config.yaml
num_hidden_layers: 8
hidden_act: "tanh_gelu"
norm: "layernorm"
rope_theta: 14700.0
rope_fraction: 1.0
init_std_up: 0.0221
max_grad_norm: 2.0
Each number is 500 + 25 x the weight over its row's rms, rounded and kept within 0 to 999. Layers, rows and columns count from 0. Numbers have three digits each. The size before them is the row's rms in percent of the matrix's.

# down: layer 3 MLP down (transposed), 192x64, rms 0.226, rows 18-37, columns 0-63
# up: layer 3 MLP up, 192x64, rms 0.272, rows 19-38, columns 0-63
down18 089:460541502500536514486488481494503513548469515499485504475465528522474548510519502551559510489516506532483502499478519487474523527478476469512512546461514483512501473554525531478493516523503505
up19 083:509474476483516507490490484479491513504504517528497502488516548468486474555482534477489496500446491505491503557471487492577460473506466500502476515454490483515494552477487488520472510485507521
down19 085:501500500482485474499476498512513467516505509483478504489507532490507534458495481557533479479525514519531468501511506511487519504453500521532506501546541498511538464483497467472562485487429508
up20 103:483499492537468468541535484482456525454485502519525512487482534479498478497513508471486509482478500511518481537514467481509511496465444525498528524504452534495499474562516505461496531486478509
down20 093:471493486475489504515495528500502538486485506508499480445523528522513451489480488472505473501509471480536490510512473520473461512515539483533516495478543473470540528461539467482469444500488490
up21 095:468451477526480502502543501490490511505451495502515551508518515496506529538539495493474524490509494464511487503484531518479500486492486482469470476485485553498476484514483508517534503499514409
down21 103:524520460513487520483480444490509480529488445483500490477514504501557513519478506495508479537501506493559490465487515507483474472473517478487503479496512489495537521433493546481481462527511503
up22 096:448519480512429475484518548488519517510498523510490477541532520478480517517482514478496531481508511468478509500535516518503536493522494458488510526495457539511457512497526473516466452510496497
down22 091:500545500477531497482543518452494524505511538482533498505490553485457496540488492519508504482500494505507464541526508496536480493546503469546501496480555505528471489526482484482468510458496504
up23 095:486512512475521528512550512525463499507485514502480524490511501471484531485476505518508523478507532468447510548531519470537509487458489546457500475484472522441477504555490501506489506508494480
down23 090:465574505483512481494486478522498476483472483473510479487475521467480488486487501481522491518494535537500518465453498545478483549516483476525500526509512455528526523535465472524482535498493512
up24 102:474512453513533489504513494491552496500513507550476481518481498503506483510511450492577522544502502470483517470473526487519493440513534508502503497522438503496479492520507500504491519537484504
down24 106:452517537501471488513492490531484494445498515502474498512515484496524445488516497574498547460517541506492527533514510498503475516476505487537478528479517511501508463512492551492463488520510512
up25 097:480500524544536455534472502489497513461525507513541505538512499523482495501450520510528451520434499460472487456509489519490530504505488528533501468514479504467510506484512538517498475489496486
down25 103:566485539479532476496495486487533497465497475497523466497518507481472506509470494508537521526457492512471505532517497491479464534507483513462498523533490479465477428472531494478497517499479481
up26 102:453474443493515491466473472486502530527513497498495520485496486518522456492498500480462502512489530449487549503557517522473521478503514523517485510494514501488512481499495476476512516418523510
down26 096:501459465501496481496489475538518487452463487469509476468515526484476479456490510488525474520480486539541529530447521488507482542500512469491500498481496514501528492550512519555477509532499494
up27 111:488499467504466503488525533478478463474494513524450465515490536488464473530515532460513524514481490482554475486557518511500511518520519485537529487502498525515457490522495510519487552522488521
down27 111:489519517494499508503494505488515475536513529455493522529482492502492515556542509523477550502533483474499475524483485523529437513526474476486492498497490484481443519521462442516470505495527514
up28 105:462541477475490523507508548503519503503509497487498478523485502512484511517504478496564477495496524523465477498516480510477491496538460494557449489505498511505555503516534531505432481496482483
down28 107:548503462564451528520486493511511510548484478467489493508500511507515533469502463466505471470505476496518440489487505526456485491535484525502519472512522479498477497499502484528510476472496544
up29 100:511480503498475487486460533527511486499508477500546485474459471515502504488486507504556512488513523499510526494570497491510502489554501482511493494489521500425470511537535536503507481540531515
down29 099:480535489459505532528463509519499473485526535466514527461551470523539504558468526500518526517468487473521502519453491510547499516505478485511530505485481464517485497485475519512525488509517494
up30 111:539514481536469495516468529499467520498495517540495523483433503563537493488461499510495522484491497488483507513522493579490489489520488508492518479493504509496457464482520538497480480514521472
down30 094:481466448509487487466552464496489540518460510549531516502467514449511473513506475515525465498487493524505496514504517514513526490480496491482515504465543472539499451474527488485469520485515478
up31 080:532517512521490498557516492507497525463484496504508498550476520503476516496521550504489492532485477521500544491510475473503482554516478551477489504453442511485502451491529516503519513508466521
down31 077:455515513466529484466507487538510510510491481484507477480531510532518471479463500555508558500491504512512494500462476493473511501513537454514508494490511519542475544499436516482503468496508471
up32 092:464472508510462531510533488502523510501468537543453496531496481478503457524536484479483544496503474566468489520526489478507514476491476498502522515533492473518509503507504458541476485540486500
down32 104:518486501472477506510506459469468494457462508497484492459498469500534488469523501523501520435561504511497498484518499557532503486498461473528493501497505472514542462495477515475461489488517511
up33 094:504537483535483460472519505453523477524500494522520529514454500485502505498489495498456485512474515498496543514504474471489491471507522539450515477541523476469510461496532510508454487461478457
down33 090:476460498483510512517466483534501482501485504472453511498540504484528541529524534508481517447537446513482508526449541462484485529520454495526502517463493523502491513502473487495520506517496516
up34 086:554532517497452493499495494488556509501510561519501481487460502533480512507521483527454554501496481463520501503477493497495502521468560458476479521508505513499462494494494512502511511483461481
down34 074:502509478564471515487487475507470488505515489486502446480536494481535516484474518477536478492494521511543492488503467479470471478536494482497545505485519502527513497480481472481517540489433539
up35 120:486487519478438532509488502472463516496548510488491468527501496505501496495505468523487481485503518488461475516568503487481482537504495540514503507523472445529500499528486504554491470475540522
down35 124:508505484482436519547482462483462513543462525492471519503513496495532536446487528474488516483517483502494515497492503422511494501489485503458502501522512454506487511510526474522512472491511524
up36 097:525497548496496509502516532484504519460523483504499533508492508452530512485577476478491488493478569497449508461486518531504480488502506483449494490492501520498498460494502498521462529521475489
down36 112:518506506505483506495495525502486480505526485467522502490546466453506468494506478500512525491488445527464504453508485485452500480465507446501529489489530487526526468558470547485464494503511503
up37 100:500538469533497498497507527499474472482542506502479480473509516516520452495473449525474492483493505533517534509515524552444512499495554476540490497492480471446490481505516506507503531489517468
down37 111:469491491464507512464490482454457512509499504500511467522495472461487480506475479522537492529470502507467502515557477490518558516471479525560547487478488494479479489503499519526535520489523497
up38 090:486494473503478526508565488516478492507491508500460544507491501556475492468511510479544469498484491529506479508468494516500494527535493522500427511459520511476475517486495501496496471491493434